{"n_layer": 12, "d_model": 768, "n_head": 6, "n_kv_head": 1, "head_dim": 128, "d_mlp": 3072, "vocab_size": 8192, "activation": "relu", "norm": "layernorm", "norm_place": "pre", "norm_eps": 1e-05, "positions": "rope", "rope_base": 10000.0, "rope_fraction": 1.0, "qk_norm": false, "attn_scale": 0.0884, "bias": "none", "tie_embeddings": true, "parallel_block": true, "init": "normal", "init_std_qkv": 0.0153, "init_std_o": 0.0, "init_std_up": 0.0153, "init_std_down": 0.0, "optimizer": "muon", "lr": 0.000897, "lr_mult_o": 3.0, "lr_mult_down": 3.0, "beta1": 0.9, "lr_head": 0.00357, "grad_clip": 0.5, "warmup_steps": 200, "schedule": "wsd", "decay_fraction": 0.734, "decay_shape": "linear", "final_lr_fraction": 0.1, "batch_tokens": 65536, "seq_len": 1024, "doc_mask": true, "train_tokens": 635400000, "steps": 9696, "dataset": "wikipedia_en"}
Each number is 200 + 30 x the weight over its row's rms, rounded and kept within 0 to 999. Layers, rows and columns count from 0. The size before them is the row's rms in percent of the matrix's.

# up: layer 5 MLP up, 3072x768, rms 0.0335, rows 353-379, columns 512-639
# down: layer 5 MLP down (transposed), 3072x768, rms 0.103, rows 353-379, columns 512-639
up353,101,157,208,212,220,186,180,176,249,200,168,235,203,178,218,214,213,172,201,205,154,185,228,205,204,191,152,204,208,168,203,232,192,216,207,192,182,227,151,197,191,238,219,187,209,249,225,180,175,210,238,226,187,201,183,190,212,180,213,181,181,138,257,250,160,177,187,214,208,225,200,185,205,226,227,162,123,144,190,217,173,221,206,172,277,164,252,180,169,185,203,245,204,248,216,175,185,200,282,212,171,185,192,183,265,182,194,223,164,158,160,197,178,211,175,174,184,157,188,197,190,229,225,158,177,215,166,250,212
down353,098,209,189,229,225,258,232,184,235,176,178,237,223,205,209,209,201,232,161,183,165,228,225,247,186,204,187,202,181,222,123,179,203,221,176,180,223,195,192,232,201,144,194,195,232,173,241,228,164,188,175,235,211,179,176,191,196,192,228,263,197,227,194,211,183,203,139,194,174,234,227,207,229,159,214,172,217,179,212,252,160,312,217,223,126,218,234,200,166,236,162,218,241,198,261,208,196,207,182,144,198,228,247,201,207,211,204,241,160,233,200,195,178,249,192,211,231,189,164,158,225,217,244,234,219,223,224,176,201
up354,098,161,189,244,172,196,190,214,164,186,194,204,210,132,196,241,199,193,130,220,171,196,182,229,197,207,248,198,218,210,275,220,225,179,191,206,238,216,215,227,228,165,201,149,201,231,228,247,181,175,176,168,145,164,228,168,185,220,215,207,212,132,202,223,208,218,206,237,246,226,195,182,190,162,190,211,219,254,241,280,198,232,171,155,185,145,206,192,244,256,235,203,168,192,209,197,212,210,232,138,243,171,252,234,201,179,169,166,202,212,195,230,214,194,229,139,196,227,206,228,233,223,188,213,179,167,187,171,141
down354,095,203,251,242,239,188,201,148,180,171,169,217,217,188,187,187,265,218,216,170,168,220,262,233,155,166,171,205,169,225,180,233,169,197,257,195,132,200,191,205,199,235,161,228,201,175,141,238,175,203,200,195,232,235,253,146,245,197,205,139,186,196,193,213,140,200,218,228,194,218,197,220,231,199,163,210,206,129,150,208,229,157,187,218,196,178,186,165,261,188,151,253,188,186,199,160,199,160,187,184,234,193,221,151,151,183,188,237,165,169,201,202,239,236,249,156,234,169,241,192,159,175,190,247,202,139,150,217,205
up355,107,241,178,173,164,275,161,226,170,232,178,220,210,211,217,155,186,190,190,201,195,220,188,286,217,181,211,152,183,207,196,236,139,206,259,181,183,185,162,177,220,199,211,183,196,168,169,200,250,109,174,251,158,161,219,168,208,155,172,219,199,210,244,197,266,249,171,239,242,185,219,151,213,160,200,201,216,173,254,245,118,182,235,191,125,154,210,223,225,249,224,187,244,183,172,162,156,192,226,222,205,202,192,217,162,195,131,178,250,217,215,174,169,190,180,258,159,226,218,190,209,196,205,183,191,190,237,165,183
down355,107,226,278,161,178,196,193,173,174,197,213,144,246,214,225,194,176,153,197,182,236,162,187,160,209,212,221,227,207,196,148,256,236,164,214,148,250,217,202,185,243,212,237,165,198,174,234,140,216,194,245,165,199,207,156,158,251,263,211,157,198,218,124,156,194,197,216,202,200,201,130,233,220,232,189,256,195,188,183,206,226,270,202,193,211,183,172,214,225,224,183,256,182,231,191,273,249,226,244,252,242,256,138,184,188,184,123,189,246,189,203,165,158,218,168,170,177,165,206,173,210,214,204,186,160,172,264,180,183
up356,101,208,173,213,203,186,231,206,241,231,230,156,215,190,177,280,134,172,178,240,177,179,186,206,139,138,141,218,199,173,183,239,194,272,199,254,212,230,205,244,191,177,254,124,237,198,156,226,224,223,214,163,231,241,165,201,171,193,204,251,230,198,216,226,250,166,226,158,213,126,200,181,213,189,132,229,244,229,245,184,184,235,182,231,166,170,191,281,236,191,188,186,191,245,195,182,164,189,208,130,292,211,215,234,219,172,247,208,204,145,196,173,183,184,186,207,226,216,249,211,183,196,133,223,163,171,199,194,204
down356,098,246,194,202,183,164,194,226,231,181,224,239,244,194,236,158,186,203,130,170,206,235,271,159,222,212,220,171,185,200,208,189,180,214,175,201,224,210,201,173,223,201,193,211,205,185,263,232,196,226,209,280,149,190,187,124,211,188,219,159,277,207,128,211,226,208,159,195,252,200,213,194,164,205,257,222,203,181,249,225,201,224,215,209,219,163,210,213,206,195,218,175,187,199,197,203,182,219,207,213,193,175,167,290,196,219,207,227,176,180,198,195,212,154,206,222,210,169,229,225,192,223,160,161,186,223,248,213,270
up357,090,190,205,232,192,203,221,215,163,233,223,209,155,217,221,199,244,190,240,182,299,167,187,212,227,209,206,211,172,213,242,187,191,246,116,218,192,175,171,191,197,216,211,176,185,195,186,222,205,193,190,182,242,198,215,186,210,223,164,150,222,230,202,206,232,184,226,180,192,200,185,167,170,201,198,201,167,178,185,178,182,215,233,125,246,197,164,199,219,245,200,201,211,220,276,176,213,152,183,180,225,242,189,277,212,218,226,246,195,140,220,157,215,221,195,236,184,138,178,149,217,196,190,224,195,181,204,206,141
down357,091,201,189,213,144,173,214,182,166,222,188,211,245,231,203,151,238,220,233,193,206,157,175,228,128,208,197,154,188,222,239,209,225,224,147,201,167,190,201,201,205,179,163,153,228,223,251,196,243,202,254,205,221,220,157,199,186,231,201,122,254,246,208,223,185,178,173,243,215,243,211,220,268,195,215,191,217,171,202,245,203,200,182,204,166,227,206,186,206,227,164,168,187,198,243,177,232,214,204,167,211,211,243,220,192,180,190,201,190,215,222,169,176,149,175,191,193,220,165,182,233,211,196,248,171,177,227,201,190
up358,112,208,200,175,198,167,178,224,223,202,161,187,170,217,197,251,213,229,180,142,208,246,192,196,256,162,234,202,241,256,184,171,224,230,163,198,207,166,232,185,209,215,188,221,185,179,114,174,199,194,213,156,184,141,229,174,188,192,214,176,216,195,223,254,234,216,192,200,200,189,221,153,173,154,185,174,234,220,196,234,208,145,184,243,199,235,186,197,191,214,176,257,219,209,199,217,204,186,129,200,211,200,218,169,147,189,243,186,218,221,146,215,233,202,209,207,137,193,205,209,152,142,200,160,178,173,178,208,223
down358,107,178,233,211,219,142,215,211,195,153,147,213,183,169,192,165,246,220,241,164,213,231,255,184,183,250,203,233,217,230,229,209,184,183,182,187,247,176,228,260,186,187,172,208,171,181,227,158,234,277,201,152,188,232,187,223,204,142,186,174,180,181,205,135,202,180,197,243,199,268,184,220,192,195,225,228,180,208,165,210,228,166,197,185,174,225,185,221,171,243,224,203,214,184,197,204,163,213,233,160,218,218,169,183,176,215,165,242,183,197,176,240,170,168,229,186,253,210,250,260,160,269,192,219,207,195,216,201,201
up359,101,171,161,171,169,184,205,216,167,206,165,176,163,225,227,156,207,193,185,184,151,179,167,235,144,165,176,177,191,221,178,229,203,203,220,188,200,193,181,251,228,202,165,174,198,228,173,248,180,159,212,151,182,225,200,233,184,201,214,192,188,277,200,243,176,165,226,239,192,185,206,180,207,222,223,167,225,187,205,182,226,127,164,235,191,266,260,214,170,224,210,206,210,141,196,190,197,242,211,203,160,187,229,237,168,224,182,194,169,211,158,205,240,236,169,179,214,214,176,202,237,234,247,190,184,178,214,206,202
down359,100,188,211,141,212,177,214,170,179,260,189,244,175,143,182,217,188,177,202,219,172,172,209,187,206,275,169,203,226,209,237,231,190,212,210,170,242,212,205,240,252,153,158,206,253,181,167,202,260,198,202,216,182,185,189,259,229,164,174,225,193,209,214,251,192,128,230,187,216,183,239,160,209,220,184,158,188,216,206,206,172,236,195,186,220,221,233,186,176,150,229,200,197,222,167,202,187,251,212,202,173,180,211,183,166,174,192,139,212,167,217,169,224,212,176,153,208,195,229,193,199,218,229,164,202,163,180,198,203
up360,110,172,171,196,178,297,202,182,200,252,155,187,215,185,190,197,154,210,177,224,215,156,219,246,186,169,227,231,126,189,220,139,215,186,181,217,189,195,182,233,176,191,174,168,121,161,156,168,228,163,160,164,186,236,237,209,254,187,157,238,177,214,150,254,193,174,156,200,230,182,139,147,209,193,201,182,182,246,206,191,213,206,238,175,222,172,205,205,165,121,207,171,214,184,224,163,248,169,194,231,219,170,169,220,149,236,230,207,208,158,165,247,167,188,241,169,156,165,199,160,193,201,206,201,220,243,179,259,188
down360,102,165,231,138,218,201,236,234,241,188,219,200,204,224,204,263,180,174,189,222,209,207,131,180,195,207,156,176,209,260,236,223,216,183,202,170,209,204,172,179,215,212,216,200,195,232,190,169,176,242,188,207,195,217,215,188,150,207,198,186,184,191,228,213,209,186,194,226,218,209,172,206,166,177,154,203,231,234,191,199,231,190,177,176,169,157,197,220,146,213,172,196,161,243,260,233,206,166,134,149,147,188,188,211,204,215,205,193,173,204,204,187,173,243,190,173,233,210,188,205,169,187,168,183,214,160,186,165,154
up361,091,269,226,214,184,204,187,224,183,174,191,234,182,206,159,185,257,156,176,121,146,179,222,218,219,221,171,212,192,228,176,176,164,222,173,163,262,236,212,209,173,218,212,178,242,189,223,259,178,177,256,232,184,198,240,174,212,221,191,220,176,233,188,172,166,198,200,205,205,230,193,184,219,150,208,260,245,185,199,174,220,197,192,183,191,186,220,164,237,210,174,128,204,138,199,220,208,185,227,181,186,255,209,179,223,224,192,232,193,212,200,154,146,203,144,170,205,222,255,192,199,212,227,161,184,201,199,145,188
down361,093,210,216,242,202,215,160,170,213,148,198,205,196,194,221,223,231,184,202,213,234,205,167,200,253,128,267,183,202,223,180,203,207,244,198,238,181,236,194,165,226,201,203,202,188,183,218,192,162,185,179,202,138,153,199,193,193,255,193,231,203,218,201,210,228,223,179,273,170,200,179,158,264,234,259,231,209,203,205,286,232,216,184,173,244,155,223,198,229,176,230,214,154,135,229,212,180,220,234,144,206,153,173,245,227,192,171,180,187,209,221,212,179,181,192,223,182,200,233,219,181,204,218,166,153,231,187,138,206
up362,095,246,195,204,169,196,204,189,237,250,224,222,219,229,229,262,259,191,256,233,260,228,223,235,198,205,216,222,139,200,243,178,202,225,239,205,214,246,138,227,185,197,164,230,256,205,149,237,196,195,204,183,210,244,208,187,183,230,203,179,197,258,150,182,166,212,196,222,192,205,164,234,216,198,172,168,202,217,214,146,179,178,169,217,226,160,203,214,242,183,214,218,247,201,193,189,176,145,195,183,159,224,238,259,227,198,182,185,208,243,208,253,174,207,257,232,250,181,181,234,199,196,230,237,151,243,179,194,213
down362,096,179,210,198,229,242,173,251,205,185,176,219,238,276,169,213,175,212,142,137,231,169,218,212,198,197,168,200,243,217,233,163,142,207,201,210,190,174,193,168,227,183,194,166,152,179,204,140,212,209,178,180,151,222,227,160,207,193,274,187,176,233,203,223,194,168,198,151,233,163,194,191,179,228,209,189,130,258,202,224,208,201,223,185,199,172,216,170,229,201,181,221,176,173,184,241,202,168,242,155,204,220,234,161,192,178,215,188,232,185,219,265,208,198,181,162,118,209,161,196,200,209,220,232,164,193,180,228,191
up363,100,175,208,236,246,161,201,178,197,206,233,234,203,201,169,242,222,202,216,242,251,241,161,240,202,194,211,189,212,217,148,185,233,231,182,146,194,213,204,211,200,155,206,237,101,218,173,203,205,168,165,200,166,239,201,244,175,134,225,183,154,213,189,135,231,233,217,173,195,184,251,239,152,166,213,146,176,244,197,204,204,209,193,170,171,178,162,223,190,197,256,208,179,205,208,181,197,209,214,231,177,132,209,248,220,175,198,207,183,144,185,225,230,206,205,223,179,159,246,222,153,216,211,211,226,169,233,143,234
down363,101,188,204,237,214,212,194,189,166,202,233,182,197,216,155,264,205,207,204,214,154,184,192,158,202,222,136,174,244,172,180,248,186,177,189,236,191,191,170,210,176,214,172,210,242,196,227,215,178,213,184,176,173,210,178,187,232,138,228,199,232,207,159,169,199,188,203,136,209,171,208,181,156,211,225,211,211,196,182,204,246,175,208,208,219,252,188,184,163,226,208,170,207,178,235,166,243,248,259,173,222,262,201,188,182,239,199,207,215,211,189,209,189,217,174,154,228,163,192,201,180,169,184,238,232,174,198,169,168
up364,097,169,226,187,246,192,206,162,174,201,177,257,244,186,265,226,143,130,170,249,219,204,234,199,209,238,187,164,223,162,232,245,219,169,231,267,157,184,194,216,177,207,197,224,195,186,242,132,165,181,183,227,176,169,163,217,201,213,205,198,223,212,225,225,181,213,209,198,176,163,203,212,196,240,242,228,195,217,196,208,179,212,146,197,200,211,169,219,211,202,155,172,268,237,210,211,204,221,206,236,153,208,215,171,169,249,216,236,173,190,189,187,216,182,189,198,240,174,208,162,241,167,153,208,229,201,220,225,222
down364,099,199,194,176,206,159,215,213,142,191,206,193,186,201,171,217,229,195,180,182,251,234,196,138,208,188,223,198,210,120,239,158,209,161,202,179,182,214,175,179,182,196,169,186,187,183,221,195,181,126,215,156,163,197,223,154,254,223,227,201,187,226,223,211,180,228,208,132,157,117,231,194,206,152,196,203,215,207,176,185,202,238,199,164,218,229,163,211,132,200,203,181,191,215,189,221,225,240,209,185,144,221,204,196,253,195,202,166,202,133,185,166,195,177,196,205,213,168,194,179,232,173,165,177,161,170,176,241,192
up365,107,183,214,157,200,197,202,206,224,269,187,233,202,196,190,149,198,152,241,192,209,160,158,200,145,232,222,269,196,193,210,189,192,177,169,212,184,183,207,233,172,227,192,185,217,188,171,195,142,191,158,193,153,214,160,164,233,196,221,159,174,184,263,238,211,265,242,266,221,259,173,155,136,190,193,177,191,176,196,173,227,227,162,195,230,213,221,172,210,218,202,173,258,224,220,252,231,204,211,180,197,148,220,226,172,223,226,275,204,164,176,187,178,232,222,192,239,193,260,192,152,142,201,147,256,157,198,176,218
down365,104,259,254,224,202,208,259,207,247,223,190,224,174,208,181,160,174,175,138,164,224,178,218,225,184,214,198,181,253,216,182,228,251,187,238,224,173,171,184,176,203,169,214,226,209,180,192,176,208,149,198,213,216,235,202,131,231,195,212,218,223,216,179,159,180,187,251,221,224,183,219,234,246,226,180,206,191,138,196,211,187,241,193,233,159,195,177,153,259,236,131,164,216,189,236,221,170,233,152,198,163,200,194,150,197,175,228,236,198,160,171,194,214,167,163,180,199,239,259,224,220,193,219,222,196,205,247,210,208
up366,107,129,182,212,192,199,196,190,215,211,213,265,128,181,189,246,208,171,227,165,229,148,225,292,206,208,239,170,217,196,198,173,191,251,165,226,194,202,201,246,171,135,143,163,240,183,279,193,162,167,182,186,171,202,267,198,168,239,200,171,182,182,236,221,188,202,234,227,211,176,186,190,171,228,238,210,192,227,237,224,241,218,187,188,239,211,224,271,213,218,192,200,168,186,225,206,220,185,186,213,189,203,184,195,164,209,230,180,132,191,230,169,224,186,143,220,192,212,180,202,174,247,207,254,209,221,180,184,186
down366,107,212,222,159,184,206,244,228,186,194,211,188,237,158,155,169,235,203,239,197,230,155,227,243,252,221,149,196,169,202,242,197,203,209,168,200,196,191,204,188,163,186,140,201,191,198,206,161,177,177,233,169,182,213,200,253,175,153,185,173,207,207,234,266,175,242,240,208,124,203,288,173,195,160,198,187,197,168,246,200,224,200,218,213,205,231,168,185,212,213,185,184,209,148,181,174,227,215,157,183,252,182,182,160,235,186,250,215,219,185,158,256,184,190,232,235,242,205,252,208,222,214,210,193,194,192,186,167,207
up367,104,190,207,151,239,177,230,228,248,206,222,166,169,169,193,228,182,195,270,185,173,184,155,232,167,178,186,185,244,219,202,187,193,168,245,196,223,219,151,190,178,193,196,219,229,194,228,190,251,193,162,187,132,191,214,247,233,190,213,191,221,226,159,199,197,220,219,237,182,206,205,182,147,225,183,245,234,248,158,155,134,165,130,209,185,127,159,203,232,208,186,221,239,243,223,184,198,150,203,190,204,234,207,129,236,204,208,277,159,234,186,222,170,230,241,217,167,242,205,228,210,208,176,228,196,222,196,192,159
down367,098,214,192,208,195,127,220,172,214,215,209,152,171,182,202,190,120,174,214,214,194,205,185,212,201,163,234,232,211,238,227,180,200,240,186,209,184,172,221,237,228,198,189,168,234,181,211,206,232,167,153,219,231,196,162,173,172,199,229,157,260,228,124,189,221,189,241,204,172,162,246,136,165,193,164,165,222,197,227,180,158,210,156,197,233,157,229,204,246,192,251,194,198,166,232,141,177,185,179,219,229,178,192,174,208,182,221,214,185,217,153,232,195,208,171,212,184,216,185,219,141,179,195,189,189,209,213,221,291
up368,097,208,159,201,257,174,215,237,186,200,219,229,205,172,219,214,251,181,154,239,200,169,149,194,171,187,221,211,209,128,190,168,221,212,192,181,160,225,223,243,113,164,217,194,225,172,205,216,168,158,191,185,177,159,218,225,199,172,180,212,224,246,199,187,215,206,154,205,223,143,160,237,211,168,191,209,230,218,238,155,222,176,197,220,210,183,196,185,182,197,196,263,227,216,194,267,222,205,209,188,218,205,184,175,235,181,175,198,179,192,182,178,213,190,186,252,160,196,181,233,213,186,183,204,219,178,196,202,188
down368,097,204,195,160,186,210,254,201,243,223,223,217,136,230,182,201,218,175,159,197,189,170,200,200,207,195,159,230,188,267,185,177,202,222,189,205,237,170,221,219,217,210,155,193,186,237,147,144,202,131,168,204,215,235,126,239,207,199,253,217,153,237,249,263,176,224,194,223,255,212,187,183,217,245,192,187,199,212,213,161,194,177,222,223,218,198,214,171,197,234,265,161,224,276,268,180,172,203,261,223,214,193,164,249,253,172,246,224,126,198,175,160,225,228,248,162,200,176,204,176,239,243,201,236,243,195,184,233,202
up369,108,167,173,199,210,156,231,251,257,178,202,221,191,189,212,222,166,205,154,167,210,145,174,263,254,238,234,212,195,226,215,203,233,221,208,281,169,187,199,161,167,197,184,213,203,171,207,166,195,250,194,243,183,188,185,205,168,191,239,199,219,224,225,190,200,154,229,220,230,178,212,243,189,188,227,205,223,254,180,217,181,204,210,220,218,189,160,202,184,196,221,196,226,256,240,256,254,245,270,205,248,209,194,234,198,173,184,211,247,213,168,194,244,223,213,212,194,183,176,244,175,207,217,184,232,177,142,236,169
down369,108,201,167,198,208,175,193,199,163,212,226,229,208,203,255,180,178,207,270,159,179,173,246,198,190,197,155,215,191,196,202,225,208,229,194,215,195,165,210,208,166,210,234,220,183,186,177,268,195,221,280,197,240,205,195,190,226,218,188,250,202,233,177,214,208,162,229,206,110,143,183,230,225,210,182,177,180,140,256,194,167,227,208,190,211,162,186,153,217,220,188,207,237,164,171,157,202,210,209,206,236,166,152,161,156,212,190,177,189,184,209,235,226,188,172,155,255,202,207,212,222,147,224,170,204,220,187,168,181
up370,098,217,178,233,175,206,145,172,192,222,204,189,243,225,182,220,213,205,238,152,218,164,205,218,222,217,191,212,138,196,137,221,241,236,174,226,247,227,176,188,244,198,211,206,223,134,148,196,214,199,185,183,188,236,193,227,217,212,174,165,231,258,212,202,172,167,183,202,206,161,154,245,271,236,199,221,172,176,175,184,217,227,194,130,193,199,167,219,176,293,202,212,219,211,202,154,196,185,188,199,214,178,189,226,152,197,208,169,204,202,274,203,280,210,170,226,147,246,235,201,198,160,219,228,187,178,225,228,203
down370,096,201,167,239,193,190,210,188,196,199,210,166,187,189,269,251,193,139,233,124,217,230,193,220,188,212,236,220,193,201,179,185,192,193,250,208,221,195,162,193,196,135,184,178,223,180,249,196,164,218,219,179,190,149,183,146,237,225,121,191,184,167,205,208,195,179,216,237,217,240,177,213,187,197,173,230,216,155,205,171,190,196,216,171,165,177,224,207,176,208,191,147,144,247,181,206,260,167,225,163,190,216,231,234,221,208,268,162,236,146,177,195,234,198,199,253,228,150,175,167,234,215,194,204,195,230,191,274,173
up371,095,193,209,230,195,150,219,226,151,193,226,220,237,208,174,202,206,194,181,164,159,151,187,221,164,186,230,180,218,227,256,225,209,191,246,167,191,186,205,246,218,171,217,265,184,139,223,153,227,237,179,225,169,230,164,236,211,227,184,144,242,152,184,193,187,154,186,224,219,178,186,193,181,149,205,199,219,272,251,225,148,210,202,204,191,159,221,215,204,164,197,162,186,236,182,190,254,203,212,251,158,184,145,201,229,215,159,190,170,217,230,253,261,200,210,179,237,197,200,185,153,163,202,147,195,193,209,216,183
down371,094,216,187,221,246,188,168,177,174,248,176,186,212,182,204,205,174,157,190,200,177,180,155,220,199,175,207,146,189,173,210,223,224,202,187,202,205,201,250,166,152,248,193,145,167,253,207,191,192,203,246,174,195,232,192,243,209,173,189,170,174,260,195,167,157,192,240,170,207,242,178,253,224,194,187,229,230,209,184,219,195,262,192,181,184,191,212,186,231,223,205,185,205,187,196,185,230,182,179,225,235,209,202,157,229,186,221,136,204,210,214,179,158,237,191,179,219,214,194,209,184,177,161,160,199,153,169,148,208
up372,096,187,204,212,213,134,181,172,195,219,221,183,217,202,209,172,234,200,178,201,174,242,208,220,241,147,137,257,170,184,179,207,180,194,154,204,218,183,258,225,221,204,239,222,246,213,199,242,250,190,189,186,205,164,146,217,183,139,223,193,216,227,242,181,222,209,171,166,193,186,223,259,215,162,213,202,175,210,181,194,189,206,183,223,177,232,138,177,191,160,144,185,171,139,226,193,172,184,131,218,216,163,154,167,196,224,255,203,202,225,196,214,169,189,154,210,152,253,184,227,223,221,213,204,221,201,159,121,210
down372,098,258,208,195,184,245,210,255,239,194,162,216,144,200,172,237,212,240,196,227,207,215,230,185,226,254,191,191,245,207,167,207,176,193,182,244,198,169,172,230,205,171,203,224,242,188,198,160,215,182,150,232,204,234,205,212,147,199,243,187,200,278,151,222,185,195,183,212,155,207,237,207,189,188,223,211,236,186,251,188,149,218,177,193,241,260,237,248,227,208,270,163,189,216,214,202,219,216,147,195,195,204,193,242,269,150,219,174,199,217,164,180,165,195,197,224,154,249,186,249,226,205,220,195,204,173,179,220,227
up373,101,211,161,188,182,250,197,220,162,175,183,244,227,210,209,217,213,184,243,216,170,216,251,187,194,158,178,178,193,161,218,166,198,172,200,187,205,225,240,229,208,242,219,237,189,196,234,214,224,244,217,159,205,175,207,130,145,178,226,233,162,181,224,198,201,201,170,210,177,215,181,166,219,287,206,216,200,206,153,244,216,238,225,163,165,220,210,214,136,195,197,185,193,121,158,178,216,247,180,157,87,188,171,157,180,177,163,275,184,211,195,249,194,136,193,191,192,258,174,208,202,230,227,196,190,215,232,258,131
down373,100,166,138,212,210,152,181,171,195,221,196,230,151,225,198,229,183,207,212,175,164,203,174,201,157,209,161,198,166,136,258,232,155,129,195,249,226,222,211,211,263,188,185,167,192,239,154,220,193,221,231,167,176,181,132,201,150,190,175,188,195,218,218,189,246,204,201,216,227,259,231,204,178,186,212,175,209,215,242,255,224,200,188,217,202,192,175,188,198,159,230,196,206,202,183,143,178,189,206,212,172,145,194,183,186,200,177,192,175,195,161,248,257,151,168,175,211,194,208,260,215,217,188,181,185,183,187,229,195
up374,107,214,290,192,211,177,249,190,199,226,236,227,262,182,201,240,161,203,223,188,184,188,179,167,207,201,241,167,230,115,202,209,214,217,164,240,180,176,228,227,199,221,185,158,192,218,238,184,186,220,197,177,254,191,206,111,225,190,179,174,202,246,165,191,198,217,162,205,241,201,168,177,183,205,204,252,154,236,222,200,175,234,150,198,216,195,181,183,204,176,177,220,153,270,199,194,211,150,187,224,203,260,225,196,240,222,207,176,299,178,190,228,218,112,210,152,238,228,202,193,232,171,216,143,186,169,196,222,242
down374,110,238,215,204,195,194,237,183,158,233,155,222,188,217,209,265,196,212,167,200,200,215,148,184,226,184,188,168,202,206,134,178,187,144,174,213,164,168,203,206,217,189,174,261,258,224,168,200,201,194,200,168,162,180,184,240,173,197,198,156,187,195,215,171,274,217,228,154,199,206,277,182,232,208,203,172,184,230,191,162,168,215,239,209,212,250,171,220,200,222,218,175,204,212,218,215,174,220,140,181,226,147,226,191,202,189,241,237,187,217,195,212,165,199,129,239,260,206,210,248,196,188,227,188,199,210,176,205,182
up375,106,176,212,192,224,152,221,205,219,208,186,178,173,180,164,202,203,158,138,157,208,189,162,180,260,268,219,183,219,251,190,187,178,225,232,206,195,229,168,171,195,137,216,182,156,234,206,218,171,214,242,241,224,226,147,172,157,231,206,138,177,153,195,226,211,229,219,189,217,252,215,255,179,210,236,171,173,211,220,201,151,238,206,211,230,214,195,185,160,177,164,224,177,225,198,223,237,155,179,154,219,249,212,184,186,167,227,192,173,183,227,177,200,225,177,248,224,192,229,223,154,165,247,238,202,219,244,221,293
down375,101,203,193,242,191,198,225,252,192,242,206,281,216,198,190,217,244,187,177,196,209,165,179,115,198,211,220,192,247,264,203,209,182,216,159,195,177,210,200,222,190,233,203,174,190,170,189,210,199,171,151,250,188,249,125,242,137,154,267,187,223,247,173,258,208,218,219,244,231,210,233,185,242,244,211,176,184,199,187,156,186,161,169,215,220,181,254,246,184,211,158,198,192,202,236,191,222,177,217,191,251,180,209,238,212,200,218,171,171,225,184,177,169,169,270,176,173,199,220,203,174,188,238,229,152,220,249,185,217
up376,098,211,216,174,224,176,182,223,129,231,240,171,172,191,204,237,205,227,221,232,159,199,179,177,146,217,238,216,171,218,135,147,183,183,237,191,206,163,175,234,192,150,150,139,196,192,265,202,213,220,183,212,181,234,220,175,235,187,214,182,206,242,214,237,157,208,148,215,172,213,159,181,148,250,199,163,245,193,178,213,203,192,243,199,251,193,135,210,270,216,183,221,203,162,218,173,168,206,214,232,267,200,162,153,188,188,258,206,198,166,151,213,234,193,216,221,199,224,209,224,209,231,242,224,192,194,227,218,209
down376,103,170,200,201,155,202,171,179,195,158,176,170,241,251,175,205,197,213,171,206,231,149,204,180,200,255,187,197,172,209,204,188,216,207,213,224,168,236,197,281,231,212,197,216,229,199,175,200,234,181,193,222,173,169,185,205,152,239,173,152,185,186,180,233,256,216,199,238,241,199,197,210,173,228,160,184,181,201,244,204,206,206,285,174,223,162,269,133,164,239,213,202,175,218,173,146,198,209,219,225,173,154,191,210,181,211,215,214,215,195,165,171,179,178,198,158,210,246,177,233,218,142,227,196,240,165,180,181,201
up377,097,185,205,154,187,156,210,165,271,208,192,211,164,209,197,179,213,161,226,198,172,175,220,273,180,229,215,220,201,152,238,196,207,215,222,120,202,203,209,250,236,240,156,179,167,236,203,194,181,229,192,221,193,181,167,157,229,192,200,156,199,190,192,205,152,192,210,183,219,188,188,244,171,196,151,172,236,209,219,238,223,212,227,228,160,183,205,163,198,181,208,204,187,200,246,141,233,198,136,197,179,238,264,238,207,196,155,158,166,220,221,164,199,203,244,209,224,159,221,258,222,193,203,162,212,181,200,218,229
down377,101,225,197,204,200,205,211,176,243,196,270,210,243,127,148,225,191,220,215,218,170,175,215,187,166,221,210,205,188,174,158,210,196,241,222,209,237,163,239,204,259,185,208,198,136,234,175,190,240,173,194,159,217,196,221,222,176,218,185,172,245,139,236,177,226,206,226,181,195,206,185,240,234,261,153,237,244,234,185,135,250,194,191,215,227,187,207,238,234,199,224,231,192,284,190,169,240,241,243,245,154,203,157,186,220,175,206,173,202,184,172,174,159,212,181,182,237,248,241,226,169,174,204,227,199,200,250,175,151
up378,101,118,219,200,214,197,217,227,251,203,231,163,163,164,200,176,225,190,154,142,221,158,206,236,188,225,212,198,149,206,129,172,173,212,212,206,226,191,235,209,226,213,191,191,206,243,260,217,203,205,169,206,183,221,143,219,175,172,193,213,188,217,227,199,206,208,230,192,221,190,194,206,167,197,181,204,168,197,171,187,155,173,219,175,192,202,160,177,173,207,162,199,237,150,188,265,189,188,223,200,211,165,170,189,181,222,218,177,193,204,232,180,185,183,196,210,200,162,215,219,196,245,179,184,192,198,236,190,173
down378,102,208,186,207,173,182,214,172,189,211,191,198,173,212,233,192,161,241,146,234,187,231,212,179,180,181,182,248,209,210,161,278,196,209,191,207,207,251,196,251,133,185,193,193,153,228,161,217,228,186,242,244,262,259,225,193,136,205,166,181,192,223,200,166,157,188,157,187,173,186,246,193,168,199,181,155,176,180,179,181,227,220,246,212,139,198,233,186,218,213,222,206,270,204,185,180,152,196,191,187,265,222,232,178,133,142,210,243,183,166,205,216,253,173,205,251,203,247,178,181,198,162,203,227,196,180,198,159,241
up379,099,188,221,227,234,204,237,164,227,241,193,188,197,215,187,173,215,243,169,210,186,239,228,195,227,216,188,128,209,158,203,224,190,189,146,217,214,224,216,181,170,174,168,217,199,198,177,243,228,212,201,240,166,184,184,223,172,240,160,213,189,143,220,219,150,179,175,205,225,193,203,248,201,177,208,176,193,188,199,180,209,204,200,147,126,173,239,186,181,157,226,230,179,198,256,189,159,185,226,175,181,197,196,222,190,226,211,141,180,206,198,208,221,202,203,230,240,175,238,205,166,189,175,199,224,269,237,252,158
down379,099,141,198,202,219,228,206,161,177,178,217,251,217,194,196,237,263,185,213,170,216,233,163,206,199,190,250,259,197,173,217,164,228,199,200,178,177,195,235,178,159,219,219,159,168,221,195,186,148,190,149,243,130,173,217,171,115,222,220,151,154,170,175,187,203,221,217,236,156,183,219,161,227,221,218,218,217,151,183,165,213,165,253,250,208,175,187,222,240,223,155,240,208,84,175,179,174,183,235,177,151,238,208,228,180,170,184,228,221,272,162,164,210,226,213,218,250,153,197,237,186,167,178,157,176,126,220,237,235